config = dict(
    d_model=320,
    positions='rope',
    parallel_block=False,
    init_std_o=0.00585,
    lr_mult_up=0.902,
    beta2=0.95,
    warmup_steps=472,
    schedule='wsd',
    decay_fraction=1.0,
)
Each number is 128 + 32 x the weight over its row's rms, rounded and kept within 0 to 255. Layers, rows and columns count from 0. The size above them is the row's rms in percent of the matrix's.

# layer 9 MLP gate, 832x320, rms 0.039, rows 758-792, columns 256-319
size [104 100 104 101  98  99 101  95 100 103 101 100 108  98  96 101  96 101  92 107  93 102 106 102 102 100 104 105  96  96 102 103 106 103  92]
[[100 100  46  94 176 119  96 201  55 128 162 144 114 150 146 169 132 111 142 182 223  93 117 122 158 102  99 123 176 167  92  95 148  80 168 102 147 135  96 102 127  79 142  88 192  88 134 109 158 150  81 160  93 160 125 148 168 137  57  83 150 121  96  51]
 [154  71  77  89 139 119 128 182 130 165 193 125 130 129 160  77 100 107  74 152  97 120 163  96 174 160 131 136 158 103 132 179 134 133 113 164 130 120 139 125 178 139  67 167 177 190 150  88  99  99  78  85 160 138  83  94  94 132 100 164  95 101 106 152]
 [118 172  73 170 159 137 127 144 106 112 139 127 175  64 116 114 104 120 132 127 105 100 118 119 138 155 151 130 117 121 159 170 148 129 113 111  94  94  97 112 101 118 162 132 164 119 189 152 101  33 167 184 161 137 126  96 138 180 141  60 144 118 130 153]
 [ 71  87 115 117 182 177 156 188 196 136 148 156  95 135 188  94 161 115 108 150 147 148 117 138 150 117 200 156  72 184 129 146  95 186 115 143 127  79 174 116 131 153 115 195 155 145  91  78 186 137 101  81 114  98 106 102 150 197 116  82 132 144 126 186]
 [119 168 160 145 113 176  89 111 137 115 155 111 139 107 139 104  91 139 146 150 109 111 151 131 107 114 174 115 143 137  68 123 200  94 122 183  77 152 127 105  96 140  68 138 119 132 116 148 164 142  82 178 189  66 100 169 150 100  74 167 121 114 167 157]
 [161  60 183 129 151 173 158 129 164  79 101 149 114 139 120 140 106 111 175  74 134 123 142 163  61 104 120 101 146 125 126 131 159 205  79 123  94 112 117 121 109  83 105 145 156 122 174  79 100 187  90 153 150  95 109 151 101 140 124 143  94 157 119 131]
 [106 146 107 122 175 108 104 153 151 153  99 118 107  80  70 118 112  79  95 182 163 155 151 114 158  97 150 126 149  53 133 103  85 116 134 117 162  91 160 131 112 138 184 139 123 131  74 217 151 159 162 130 124 151 165  77 140 145 101 128 134 141 155 116]
 [105 141  67  89 139 146 152 118 113 186  61  58 133 108  99 149 177 132 101 165 112  91 114 108 146 106 108  98 105 135 147 152 134 141 121 144 138 102 103 163 185 155 150  93 156 156 144 111 159  79 134 122 162 146 120 124 113  45 141  79  96  99 123 139]
 [139 125 117 169 117 125 118  78 121 143  99 101  97  82  96 117 116  71 114 119  97 125 163 119 124 133 125  59 151 189 107 148 123 120 115 169  99 177 108 178  83 121 107 140 164 169 118 124  97  92 136  65 139 117 103 118 149 106 152 142 181 160  58 157]
 [146  69 119 156 155 147  96 146  88 134 111 138 122  62 115 188 148  79  76 133 171 131 169 132 197 148 123 125 127 101 125  98 112 123 127 156 150  74 110 101 147 162 209 184 125 124 152 104 184  90 141 208 181 157 117  77 174 179 155  90 174  94 112 171]
 [123 126 151 149 129 159 137 113 147 162 106 130 123 128 164 147 109 142  92 191 162 165 143 166 145 160  93 120 160 147  65 139 149 140  85 127 133 172 111  97 133 101 153 133 147  75 117 151 135  94 119  90 121 132 160  91 130  77  92 130 116  68  77  82]
 [143 151 162 153 146 133 112 165 175  71 142 158 117 151 164  92 136 152 185 102 143 169 129 173 151 152  87 148 130 166 167 143 109 112 173 151 150 128 128 136 101 146 120  83 189  68 153 122 115  74 135 133 165 154 103 142 193 165 139 186  60 136 175 130]
 [ 90 112 153 142  93 108 157 163 107 112 132 158 114 100  68 141 130  42 125 150 170 157 102 115 158 134 115 124 150 184  89 199 144 145  73 160 127  55  83 115 109  99 101 105  98  67 120  73  93 115 127 155 165 153 109 155 125 159 130  87 116  65  70 143]
 [104 161 189 160 121  92 162 185 133  85 162  77 117 137 108  82 109 131  94 189 149 222 129 151  75 163 123 115 168 130 131 151  99 131 170  86 200 146  92 149 166 126 145  86 109 148 123  80 104 114 130 139 139 151 122 131 173 181 121 149 136  81 175 104]
 [125 158 139 171 145 131 146 125 159 166 148 195 180 144 127 115 121  95 101  99 112  65  72 114 109 106 154 164 128 169 138 138 128 183 114 119 147  93  99 143 132 181 138 134 131 119 104 119 185 119 105 174 134 139 120  98  92 149 139 144 186 150 128 141]
 [119 151 180 148 128 153 123  75 116 150 117 163 172  78  75 168 130 167 121  53 106 107  54 107  97 151 113 160 130  87 113 139 143 170 169 156  95 141 154 130  99 153 120  97  88 148 139 164 157  99 120  94 133 106 111 132  94 131  94  86 131 119 160 117]
 [124  77  69  84 107 120 206  96 124 176 168 122 120 112  79 107 137  58 184  84 146 162 135 142  85 110 143 130 134  76  86 137 174 113 123 144 117 122 110  64 162 112 108 134 136 128 105 113 157 220 110 139 162 151 127  88 153 107  91 103 132 173 104 124]
 [146 166 141 180 150 150 103 118 133 173  64 114 103 140 109 101 135  57 106  98 102 145 105 205 189 164 121  99 189 139 158 162 104 147 114 165 123 101  93  97  99 113 161  95  82 146 138 149 162 100 179 105 177  95 104 123 164  82 120 167 125 122  67 168]
 [ 89 133  76 190 120  56 124 136  68 127 114  78 107 116 138 131 137 145 164 158 162 151 113 159 103 147  90 136  88 117 129 166 138  76 116 172 175 162 135 129  75 123 149 153 166 115 130 116 134 200 131 101 134 126 144 105 142 176  83 135  52  78  93 104]
 [155 111 130 237 106 177 136 158 111 134  96 153  97  74 105 169 142  66 186 118 132 151 153 140  96  99  55 135  94 164 144 133 117 144  92 136 115 108 177 137 146 167 136 130 155 190  64 126 157 140 148 149 150 135  90 105 155 177  73  82 106  77  94 130]
 [149 111 138 212 133 113 125  91  81 140 148 127 146 138 185 106 121 100 141 125 200 174 108 104 109 158  77  84 139 151  87 195 169  89  99 135 108 154 130 133  84 137 126 122 126  45  66 139 167  40 116 133 118 152 167  98 121  93  72  71 134 152 125 130]
 [191 117 104 134 132 138  45 122 118 123 145  72 126 123 145 173 108 159 143 160 136 120 196 153  89 158 105  83 134  93 144 119  53  99 157  74 167  43  95 143 100 154 180  60 200 109 130 115 191  56 166 159 164 123  67  70 160 128 108 134  86  88  97 157]
 [151  86 157 196 148 116 124 155 163 155  96  89 146 107 139 153 149 136 150 124  97 184 165 170 133 134 147 105 112 169 111 156 108 118 114 127 170 136 134 109  96 141 103  86 124 176 188 107 159 166 144 146 177 120  54 159  99 124 111 151 133 121 110 181]
 [142  85 148 154 114 172 111 122 145  84 148  99  92 158 155 176 144  94 158 172 160 180 146 159 129 197 134 145  75  78  98 109  89  93 138 147 133 127  98 155 102 145 127  64 139 133 148 177 154  93 112 111 115 131 128  91 119 118 122 127 117 139  54 146]
 [163 150  57  73 121  77 162 165  97 125  97 127 119  94 168 113 137 127 117  91 166 117 101 109 129 181 187 126 106 129 140 184 159 150 135 126 133 124 154 113 144 140 113 118 202 124  59  81 134  65 164 148 140 162 169  82 123 150  78 101 120 155 168 125]
 [164 121 118 135 172  97 161 160  58 166 158 105 129 117 157  73 141 102  84 178  84 144 134  69 180 190 105  97  66 130 163 133 130 113 110 147 174 137 133 132  90 162 127  87 143 165 119 109 113 148 119 160  75 171 141 143 161  66 134  84 159  78 137 123]
 [ 83 115 107 161 114  55 147 126 106 106 128  96 208 112 145  88 162 100  98 143 146 130 123 122  84  65  86 155 112 167 101 139 127 183  63 150 160 146  96  94 165 105 188  51 164 104 159 105 133  85 143 132 135 106 154 100 171  98 106 115 149 126  74 109]
 [154 125 102 144 110  93 136  69 177 112 150  84  93  69  88 104 145 116  67 184  93 122  89 164 129 132 137  57 150  97 136 171  56 129 181 189 127 156 102 112 119 150 164 174 118  38 175 148  98 172 167 117 133 161 142 153 170 135 208 151 126  83 144 139]
 [164  85 141 100 129 172  88 140  85  96 120 126 157 151 177 165 157 115 117 125 161 157  83 154 152 135 163  75 109  62 149 124 136 142 158 164  77 203 152 130  89  86 132  92 103  72 119 114 106 100 101 187 126  65  87 115 137  82  95 168 102 134 146 115]
 [115 131 165 108 135 103  93 143 134 157  89 100 154 139 124 148 128  95  88 132 106 162  57  58 121 156 141 128 147 142 154 120 147  96 149 144 105  72  72 122 114 110 109  82 144 119 152 143 157 143 170  67  55 114 159 155 156 176 114  84 124 172 134 184]
 [184 113  97 151 143 142  83 171 188 166 138 169 118 150 156 101 128  72 116 179 167 178 152  65  68  95 171 116 134 109 102 163 132 145 187 124  93 114 116 156  98 121 143 118  82  96 120 143 109  93 137  60 126 163 121 100  83  49 102 158 135 143 111 173]
 [127 112 179 150 119 159 125 140 128 113 183 140 129 118  98  83 170 159 109  75 108 113 156  93 192 153  93 150 165 163  83 167 164 130 151 148 155 130  87 161 169 159 130 108 129  92 100 140 180 121 145 117 144 167  87  84  74  99  80 114 107 110  95 182]
 [133  84  99 158 107 133 127 166 132 121 130 101 112 136 110 112 173  90  84 143 117 125 138  54 162 120 128 141 114  85 144 106 115 166 157 121  66  99 116 116 138 116 140  87 164  83  84  75  67 109 163 161  85 117 194 125 135 105 151 162 146 102  88 143]
 [170 134 147 100 141  71 174  97 167 199 153  64 119 101 177 114 115 116 102 174 167 103 124 115 118 116 135 116  87 109 124 128 139 162 112 118 154 133 167 132 115 157 163 146 120 121  81 108 104  91 150 104  91 123 174 177  83 156 119 112  58  91 114  87]
 [122 150 178 107 140 139  97 104 137 109 113 105 159  63 106  85 166 143 124 121 203 130 117 136 149 122 173 140 123 196 120 162 110 161 163  97 168 104 136 138 110 168 119  80 105 138 159 168 161 201  92 154 151 122  93 138 150 158 142 157  93 104 153  88]]
# layer 9 MLP up, 832x320, rms 0.0375, rows 758-792, columns 256-319
size [100 102  99  98  98 106 100  95 100 103 103  99 102 100  96 104 100 101  97 106  94 103 103 101 105 100 100 105  96 101 104 105 102  97  98]
[[122 112  99 127 106 138  96 143  77  77 130 129  82 117 161 140  95 172 174 133 104  80 115 156  97 122  87 117 160 124  95 142 180  68 135  96 102 162  70 117  97 110 157 128 121 118 159 136 112 152 131  81 124  96 106 160 197  73 134 164 169 124  66 101]
 [ 74 192 122 139 178  91 153 160 145  64 179 133 164 149 164  94 155 146 155 139 186 125  84 142 144 141 117 131 113 146 162 181 122 139 139 135 163 130 153 116 115 108  95  98 124 182 148 142  97 100 117  76 148  91  89  84 155 131 157 161 125 130 126 143]
 [172 123 144 153 151 148  74 168 140 145 143 104  61 142 160 149 116  96  95  96 127 178  98 175 121 154 146  71 129 147  95 116  59 150 158 113 175 109  81 134 122 112 153 140  93 149  95 161 148 128 125  91 122 106 115 134 160 136 111 164 155 148  85 121]
 [144 119 194 196 159 166  68 125  48 106 158 107 153 123 135  97 122 180 185  95 179 142 177 191 133 159 104  75 121 118 164 172 143 114 131 129 143  92 105 167 126  90 123 111 105 107 111 120 127 114 124  87 139 107  80  96  82  98 106 158 142 105 104 115]
 [127 126 165 115 167 142 143 144  96 156 209  59  89 112  66  68 150 151 115 145  91 108  72 126  99 152  56 108 163 108 125 146 151 158  90 133 107 173  59 165 105 154 170 158 138 124 178 153 185 163 107 130 131 116 107 117 109  90 134 108 103 138 131 119]
 [169 114  85  61 104 115 142  75 118  62  98 138 109 221  56 110  96  66 160 160  99 173  88  81 107  65 143 128 137 129  98  97  82 167  51 134 141 197 138 131 103 159 130 133 175 185 122 156  84 127 163 162 127 140  83 154 115 189  94 117 161 123 118 148]
 [111 105 168 158 113 111 193 166 119 114 109 109  87 116 134  96 124 131 125 116 149 158 155  73 111  32 110 128 170 129 121  90 136 119  46 152 149 129 161 131 164 120 153 117 146 154 187 124 118 182 153 105 123  83 192 137  73  97 109 136 165 144 122 196]
 [148  91 133 123 171 125 138 151 146 142 114 142 141  86 143 126 114 102 152 134 155 134  83  92 144  77 130 135  85 153 144 146 103 133 142 120 137 111 106 131  98 114  98  99  74 137 125 145 123 136  77  84 146 107 138 124 103 177 131 210 138  51 109 120]
 [139 136 132 160 160 133 112  93 106 148  96 125 101  88  99  98 173 142 114 144  91 191 156 134 118 101 127 125 149 190 118  90  57 177 131 125 104 185 129 164  77 117 116 135 172 116 161 137 120 128 136  68 104  88 116 134 119 123 132 153 155 149  54 144]
 [195 170 105 123 175 196  93 131  85 164 119 147 119 111 163 191 109 126 113  98 104 108 166 169 139 123 126 138  84 158 130  59 163 111 152 110  96 101 119 126  92 127 153 163  90  98 142 167 142 140 159 135 132 143 179  80 176 131 116 141 142  48 121 139]
 [106  67 158 153 167 101 137 118 152  75 110 140 159 148 102 203 165 104 108 133 154 133 131 102 148 150 121  69  97 152 170 166  88 107 143 126 200 161 184 143 126  97 143 141 122 154 111 173  69 141 149  92 131  92 134 199  66 117  94 117 121  96 132  80]
 [ 83 139 119 117 118 161  92 116 141 101 102 155 132 176 125  87 113 165 160 107  96 166 112 135 165 126 132 133 140 103 102 155 157 118  73 176 146 134 107 127  72 113 101 161 122 139  77 186 193 115 136 139 158 149 149 130 109 123 162 134 134 145 127 170]
 [153 133 155 114 102 143 181 126 102  82 143 156  74 138  61  99 114  64  98 123 134  96 103 184 134 153  82 129 117 184 170 169 130 130 173 136  89  88 157 118 106 161 118 134 123  99 105 108  94  60 112 102 117 166 118 108 149 128  96 154 130  63 102 127]
 [182 128 181 182 115 125 154 104 113 125 107 131 162  75 116 135 145 150 142 124 160  85 101  91 166 124 147 147 154 151 183 106 142  78  79  84 124 164 165 138  70 117 141 155 131  82 124 174 156 138  99 144 136  88 142 138 113 115 131 110 131 135 166 161]
 [189 159 131  86 105 132 101  77 143 135 125  53 161  84 158 119 112 139 179  91 124 189 172  93 180  92  87  97  80 134  91 144 120 113 176  93 126 135 126  80 143  71 111 123 105  95 116 101  88  86 121 150 152  74 151 156 125  61 110 128 124  81 143 103]
 [178 137 119  52 124  84 101 121 140 134 106 120 172  80 102 111 131 102 117 144 125 169 113 106 138 131 165 144  98 103  61 155 124 144 107  52 131 131 135 213 190  79  91 124 128 149  98 160 177 109 212 108 184 134  83 181 131 163 135 116 132 127 129 146]
 [161 150 156 138 116 127 189 122  92  95 148 148 132 142 106 151 124 196 120 123 126 146 111  95  77  52 142 140 160 137 115 215 161  88 105 128 179 151 115 148 111 173 178 142 119 115 105  81  97  99 185  80  57 142 145 144 137  90 122 149 131 198 123 138]
 [132  93 173 180 150 157 127 133 123 109 163 149  74  94 122 164 112  89 120  73  93 119 109  88  96 148 176 158 113 123 178 169 130 123 179  99 124 154 140 129 171 137 121 121 150 155 148 137 144  98 138  97 135 217 108 115 129  97  91  79 123 135 107  97]
 [149  89 100 122 133 119  91  98  64 126 146  93 121 143 161 187 117 140 121 112  78 154 140 123 134 128 113 123 134 136 153 180 158 128 143  74 112 122 148  72 171 123 104  98 212  96 138  90  92 138 140  82 132  64  77 117 174  94  83  98  79 121 193  68]
 [139 171 128 178 140 130 162 124  97 140 133 153 115 146 143 124 151 117 140 198 176 166 149 195 146 113  81 144 165 146  77 130 156 105 132  99 168  94 169 111  93 117 129 113 207 124 166 152  76 135 106 152  67 150 109 117 145  98 163  92 132 126 136 187]
 [154 144 161  42 112 145 109 147 160 166 102 138 135 118 144 106 168 149 178  92  91 161 170  69 109 123 131 155 110 113 117 112 121 158 161 151  93  67  51 128 113  94 150  86 107 132 110 139  98 136 167 153  95  97  89 152 172 159 148 176 114 191 172 181]
 [144 133 107 183 108 118 137 163  81 138 110 104 127 128 178 179 182 126 135 145 132 198 191 108  77 114 111 117  81 116 162  72  39 141 114 165 138  89 121 139 147 138 176  84 129  52 117 151 123  44 185 166 180  90 165 119 205 147  90 139 158 125 125 163]
 [159 131  81  62 124 132 139 100 150 180 113  75 105 148 115  95 122 135 199 137 176 118 110 168  97 166  85 146 152  74 123 120 132 143 178 153 105  89 121 105 131 159 165 116 136  98  72  90  73 133 120  83 111 181 185 150 178 159 101  86 140 142 158  86]
 [102 103 165 191 162  64 135  73 128 180 149 102 146 156 131 155  97 136  86  87  77  75 104  97 175 206 150 167 123 168 136 130 134 173 123 113  96 164 123 116  89 135  98  91 115 160 134 158  86 112  95 176 137 186 152  82 120 206 137  83  86 127  84 101]
 [ 75 170 137 184 113 171 160 180 131 165 110 135  80 143 160 150 134  91 115 186 134 146 124 122 190  82 101 115 149 164 110 149 127 178  76 147 133 184 128  99  82  94 174 152 126  92 110 155 150 122  95  81 133  94 189 170 172 171 150 125 100 111 101 115]
 [113 134 127 134 134 157 159 168 138 102 110 132 133 133  48 119  92 112 119  88 160 131 142 133 123 173 130 141 118  84 121 143 152 123 131 107 101 132 155 123 187 143 180 112 158 176 117  77 129 183 129 107 161 142 118 166 121 106 106  94 132 116  95 171]
 [114  74 103  98 106 149 111 156 161  94 115 141  60 147 136 160  99 114 133  82 121 153  89  98 130 153 100 151 150 112  93 114 157 126 125  89  90  79 100 176 166 128 151 177  95 179 115 122 124 101 155 106 149 123  86 146 103  87 107 105 116 117 105  96]
 [179 122 106 128 144  89  98 104 140 192 104 140 170 153 153  82 137  97 140 133 164 130 160  86 111 110 151 179 163 152 123  90 166 114 135  50 132 153  61  73 157 164 114 147 131 130  59 156 132  78 135 136 169 168 164 158 151 140 142 162 134 114 159 139]
 [175  93 143 146 151 145 169 156  90 134 125 187  86 111 175 156 129 176 128 199 142  92 168 152 138 134 136 174  64 152 126 101 104 128 170 122 134 131 115 168  88 153 130  85  89 164 138 109 136 135 147 172 144  96  76 106 166 153 152  80 171 112 167 128]
 [120 171 143 162 131 159  87 112 137 156 131 131 123  89 145 125 109  86 115 194 120 114 195 170  92 183 131  71 161 151  97 146 112 168 130  64 147  81 154 137 110 122 178 124 126 142 154 186 135 127 128 156 137 124 120 136 196 134  96 145 116  96 159 163]
 [139  71 151 179  85 188 124 133 100  73 141 152 131  65 150 166 129 189 200  69 121 106  97 179 184 112 118 133 198 151 116 160 134 144  89 121 105 183 110 136 157  82 155 158 211 128 112 128 132  90 175 105 141 128  82 159 128 124 117 159  70 158  68 102]
 [131  81 171 112  96 154 173 124 130 177 146  87  73  84 146 140 128 128 108 142 141 147  90 138 119  85 106 168  92  94 164 125  56  82 159 126 182 150 145 171  65 141 100 148  94 162 110 112 122 166 162  84 135 138 111  99 147 130 115 130 106  73 133 107]
 [143 108 127  59 117  69 137  69 145 168 118 100 146 115 105 131  60 169 142 116  82  98 158 132 134 135  76 130 137  72 116 154 103 121 139 172 112 114 136 147 141 103 142 140 144 115 180 131 111  84  75 137 114 152 160 119 180  52 169 105 123  99 122  71]
 [169 126 129 144 137 140 100 104 142 163 168 132 144 183  72  87 184 105 128 118 133 124 146 125 130 157 110  95 119 149  84  98  52 165 137  94 154  92 133 145  91 146 201 163 118 174 122 118 132  94 115 125 126 170  45 132 107  97 162 131 167  76 140 164]
 [116 112 127 151 117 131 134  45 190 129 192 121  73  93 107 170  90 195 119 184 102 102  62 177 206 118 104  93 172 113 159 132 128 133  86 100 124 105 144  96 176 176  89 110 143 135 149 123 176 160 116 193 177 160 113 135 124 141 101 138 152 106 187 117]]
# layer 9 MLP down (transposed), 832x320, rms 0.0297, rows 758-792, columns 256-319
size [ 97 103 104  98 101 106  95  96  97 106 106  95 104  99  96 105  99 101  96 106  96  93 100 101 103 103 107 104  97  98 105 105  96  94  88]
[[ 83  74 121 118  88 128 105 115 129 113 117 150  78 110 117 113 137 132 112 153 125 145  72 151 149 101 124 159  79 166 145 239 130 125 157 102 159  76  93 149  98 134  84 122 107 157 124 133 106 162 125  96 170 129 132 163  89 148 126 184 104 111 127 100]
 [122 149 101  67 102 114 200 102 108 126 143 109 138 125 109 172 137 108 153 144 123 147  72 112 106 116 171 167 109 131 142 122 130 106 110 101 182 162 168  86 102 125 120 107 138 182 133 185 135  89 172 169  68 112 135 121 136 124 102 111  72 132 154 168]
 [156 118 106 174 112 107 150 138 144 112 109  80 165 180 128 126 101  99  61  85  73 105 128 149 119 148  60 102 185 154 140 148 103 101 126 129 125 132  98  54  82  32 148 178  60 179 149  87 114  86 229 136 171 100 188 177 101 173 162 128 118 135 136 115]
 [ 61 147  50 176  98 129 143 111 125 123 118 141 123 124 150 137 143 163 163 163  71 136 113  81  87 115 157  96 121 155  52 116 189 132 125 114 166 179 202  74 117 115 110 180 141  73 132  72 148 112 159  84 124 147 161  79 124 128  85 117 159 150 110 160]
 [147 172 176 172 139 163  79 148 146 111 155 138 131 126 140 122  97 198 123 122  83 124 113  84 143 134  65 136 138 147 168 118 167 138 133  60 153 160 118 196 131 179 138 143 117 116 118 106 179 149 152 185 201 175  88 128  98 120 124 113  91 108 166 180]
 [190 114 151  98  97 134 119 153 132 151  81 143 137 185 157 145 147 135  69 122 110 122 140 112 114 187 161 184 134 147 109 169 129 176 156 197 127 132 126  41 112 103 163 128 141 190 125 102 132 111  88 124  74 149 138  93 148 154 160 130  82 100 117  85]
 [119 135  97  94  97 112 111 127 167 177 118 119 109 128 116 153 126 122 143 138 136 166 138  97 123  95  99  86  94 107 122  97 154 123  94 197 134 140 114 122 156 185 144 143 105 121 108 139  67 170 175 133  77 165 152 108 108 155 122 140 122 121 112 146]
 [173  93 112 146 124 145  67 100 168 158 170 134 149 144 182 154 109  35 156 111 226 131 117 123 103 136  40 122  81 147  71 124 143 131 130 146 143 152 165 139 197 114 147  95  84 129 156 155 143 140 145 169 132 110 137 154 125  66 134  95  82  95  94 157]
 [130 128 132  72 158 134 179 181 117 108 106 152 111 150 136  89 143 178 160 113 122 154 118 121 100  99 113 126  93 109 104  79 116 103 147 134 180 111 181 165 102 125 128  92 117 102 122  99  87 136  98 125 124 122 140 138 124 149 149 117 137 159 189  87]
 [211 101  98 111 115  87 117  92  63  91 104 146 169 129 143 102  86 124 102 128 107 129 134 146 174  81 103 119 158 118 145  96 141  91 188  99 130 169 151 151 138 132 152  52 108 118  88 175  90 156 172 112 112  79 159 163  92 123 128 149  51 115  95 147]
 [176 159 146 173 100 110  99 112 101 144  62 147 125 132  98 133  70 116  93 144 208 165 135 191 113 134 138 144 163 146 167 189 111 117 121 100 144 129 146  81 128 139 119  68  79 142 152 129  65 128  81 116 128 106 151 202 136 141  99 117  76 120 145 122]
 [173  78 140 196  90  91 158 129 115 106 128  61  50 167 112 176  74 145 101 140 146  97 134  57 130 127 194 145  86  91 117  79 141 144  51 145 145  72 153 162 188 133 143 110  71 165 167 111 117 151 126 106 117 118  82 126 141 143 102 136  67 104  92  99]
 [188 107  91 135 130 155 120 140 135 106 122 153 159 128 141 105 103 106 120 148 144 131 151 214 136 176 153 112 138 136 132 160  92 135 154 134 158 136 119 145 174 141  87  98 128 175 111 108 103  57 116 125 163 161  59 163 157 146 111  85 152  96 174 116]
 [150 148 176 182 148 103 106 134 141 128 154 114 133 140  97 143 153 113 106 119 170 160 196 132  74 161 137 173 165 134 131  86 143 128 111 136 140 173 125 123 141 129  70 133  67 107  87 164  97 124 108 133 104  69 171 120 178 106 117  84 189 127 131 112]
 [119 108 144 153 127 167 176 125 197 158 114 103 140 121 134 156 153 149  91 135 163 126 105  65 200 118  78 150  74 149 114 117 154  97 104 119 145 159 158 139 106 147 137 147 130 108 109 110 122 127 111 138 119 157 179  81 107 155 191 121 114 131 106 139]
 [153  90 125 112  96 152 134  95  61 177  61 169 118 110  90 114 108 109 165 176  88 132 137 137 170 105  83 109  96 109 128 137 173 130 136 145 122 136 120 145 141 105  45 131 150 169 111  85 143 128 190 114 101  81  83 150  80 153 147  44 129 126 158 123]
 [133 137 134 161 130 128  82  90 156 217 125 105 129 127  95 141 136 149 111 140 167 127 166 114 168 168 142  94 144 106  88 134 185 132 140 122 147 135 105  66  81 180 132 125 111 146 145  96 117 170 182 143 175  51 124  68 150 143 110 119 183  37 109 135]
 [172 111 140 138 103 144 147 196 198 150 158 111  72 107 154 125 159  97 111 175 136 102 111 116  59  98 194 135 158 150 126 116 140 120 180  74  63 127 129 150 121 104 112 165 208 121 152 140 116 155 211 113  83 122 127 129 106 146  92  91 103 160  98 118]
 [136 126 115 113 120 147 149 141 186 120 113 126 107 170 178 115 133 145  44 164 155 109  64 125  66 111 136 145 118 118 113 177 112 109  85 242 102 120  75 131 140 119 190  85 132 174 168 128  95 128 125 126 135 192 121 152 121 149 119  94  94 158 113 209]
 [ 87 141 115 140 148 168  74 137 133 115 101 152 128 188 112 145 162 158 153 165  97 117 151 191 138 168 132 123 195 105 144 137 132  62 119 167 171 177  80  99 145 139 102  73 155 125 124 159 107 155 118 115  57  78 140 150 102 127 146 149 173  95 140 180]
 [ 80 159 146 159  81 158 122  96  95  99 141 114 139 125 127  84 121  71 181 114 176 154 166 130 150 191  54 153 105  33  67 121 120 104 149  92 101 100  79  82  73 114 178  73  90  97  61 128 141  78 105 169 158 119 116 139 157 119  81 114 114 128  96 161]
 [141 135 180  83 114  64  58 111 107 172  68 107 128 157  94 139 114 148  70 163 151 125 160  84 134 120 139 100 135  98 198 163  81 159 156 119 139 163 126 137 161 134 126 120 100 135 129 102  94  93 157 120 167 144 169 137 114 156 159 106 133 176  99 150]
 [126  94 196 115 148 112 115 123  99 161 142 126  94 132  85 109 153 110  89 108 255 102 140 114 125 119  78 154  90 100  86 111 160  85 136 168  96 119 127 113 109 182 115 111 104 124 119 105 117 165 104  99 116 132  30 150 153  96  82  83 177 158  82 140]
 [137  87 158 167  89 135  80 142 132 115 119 156 119 121  88  96  99 153 140  92 145 177  99 112 117 139 139 133 109 147 113 104  82 136 109 106 138 122 172 128 147 107  92 111 151 133 163 127 139  74 127 104 100 119  94 108  65 115 128 105 193 122 120  85]
 [165 132 128  97 103  83 116 100 124 125 169 155 155 134 162 110 125 110 116 182 153 151  69  87 116 159 162 150 140 152 138 156 130 117 170 133 117 128  72 111 140  48 109 156 139 181 104 122 159 118 143 115 107 163 133  88 122 150 135 132 135 193 116 163]
 [140 118 175 150 135 116  48  82 111 113 108 123 196 100 143 117 115 149  79  96 164  80  99 134 145 120 143 131  80 118 110 170 124 125 151 160 103 157 107 123  96 106 133 111  91 122  69  79 126 148 178  98 166 114 111 122 131 121 117  91  94  90 124 117]
 [138  91 111 155 190 122 147  86 102 116 103 116 101 124 148  90 148 111 207 109  83 132 129 149 125 144  77 125 126 144 112  99 131  91 168  95 163  93 138 138 122 141 102 131  84 101 107 131 154  68 159 129 124 123  97 106 137 170 130 190  62  99 146  43]
 [136 115  95 145 131 179 124 180 157 148 103 122 149 151  87 132  84 157 149  93  58  87 128 134  63 212 140 109 101 136  91 134 107 160 101 104 114 135 165 154 110 119 175 113 135 142 160 104 171 170 141 119 104 149 137 132  92 146  96 168 118 165 107 127]
 [121 143 153 127  65 129 111 128  94  95  72 126 107 101 100  99  84  63 119 109 151 147 126 116 152 147 135  33 113 119 157 143 147 113 142 121 143 181 112 127 135  67 100  76 127 110 116 102 115 106 163  77 136 143 143  89 123 128 131 140 158  41 105 128]
 [ 88  82 156 158 148 159 160 130 113  92 156 102 138  98 141 180 129 130 164 161  68 156  86 169 149 120 159  85  88 165 161 133 122  85 116 130 101  92 115 129  84  38 138 145 148  73 142 101 147 163 141 124 125 131  83 125 134 105 119 156 126 156 145 180]
 [105 138  72 142 102 110 129 141 170 120 115 161 121 184 140  78 111  79 111 116 179 118 119 177  93 141 139 141  90  92  82 185 125 138 160 109  75 109 129 124 121 104 121 112  75 126 146  99  56 113 119  49 119 124  70 172 124 124  91 122 101 132 171 109]
 [143 130 129 101 131 111 124 100 141  85 128 121 137 111 137 150 112 158 144 158 223 107 170 139 100 122 158 126 155 150 137 200 127 159 122 114 175 110 187 126 132 136 180 135 115 144 161 136  95 166 157 113 106 201 132  74 112  94 134 157  72  79 156  81]
 [168 160 146 165 123 140 172 125  73  86 114  89 133 134 145 160  81 117 113 148 186 112 115 131  97 162 125  94 100 170 116 135 116 131 152  89 124 151 124 129 156 127 154 163 150 167 132  99 140 175 150 111 100 135 111 130  94 175 100 173 107 176 164 142]
 [118 138 144 136 101 100 132 165 142 123 156 160 117  68 118 197 157 141 134 126 169 124 133 145 115 133 103  92 163 182 146 100 130 111 136 144  97  95 143 119 100 109 137  57  88 101 149 125 132 132 178 134  90 169 111 130  96 120 127 176  97  72 100 180]
 [120 118 107 140 191  51 143 130 135  57 122  78 120 143 119 159 184 131 168 131 169 141 104 147 138 124 170 125  86 116 121  95 113 154  92  76 190  92 114 114 141 156 135 101  84  94 130 195 130 163 165 110  77 141 124 147  73 160  83 150 131  97 103  87]]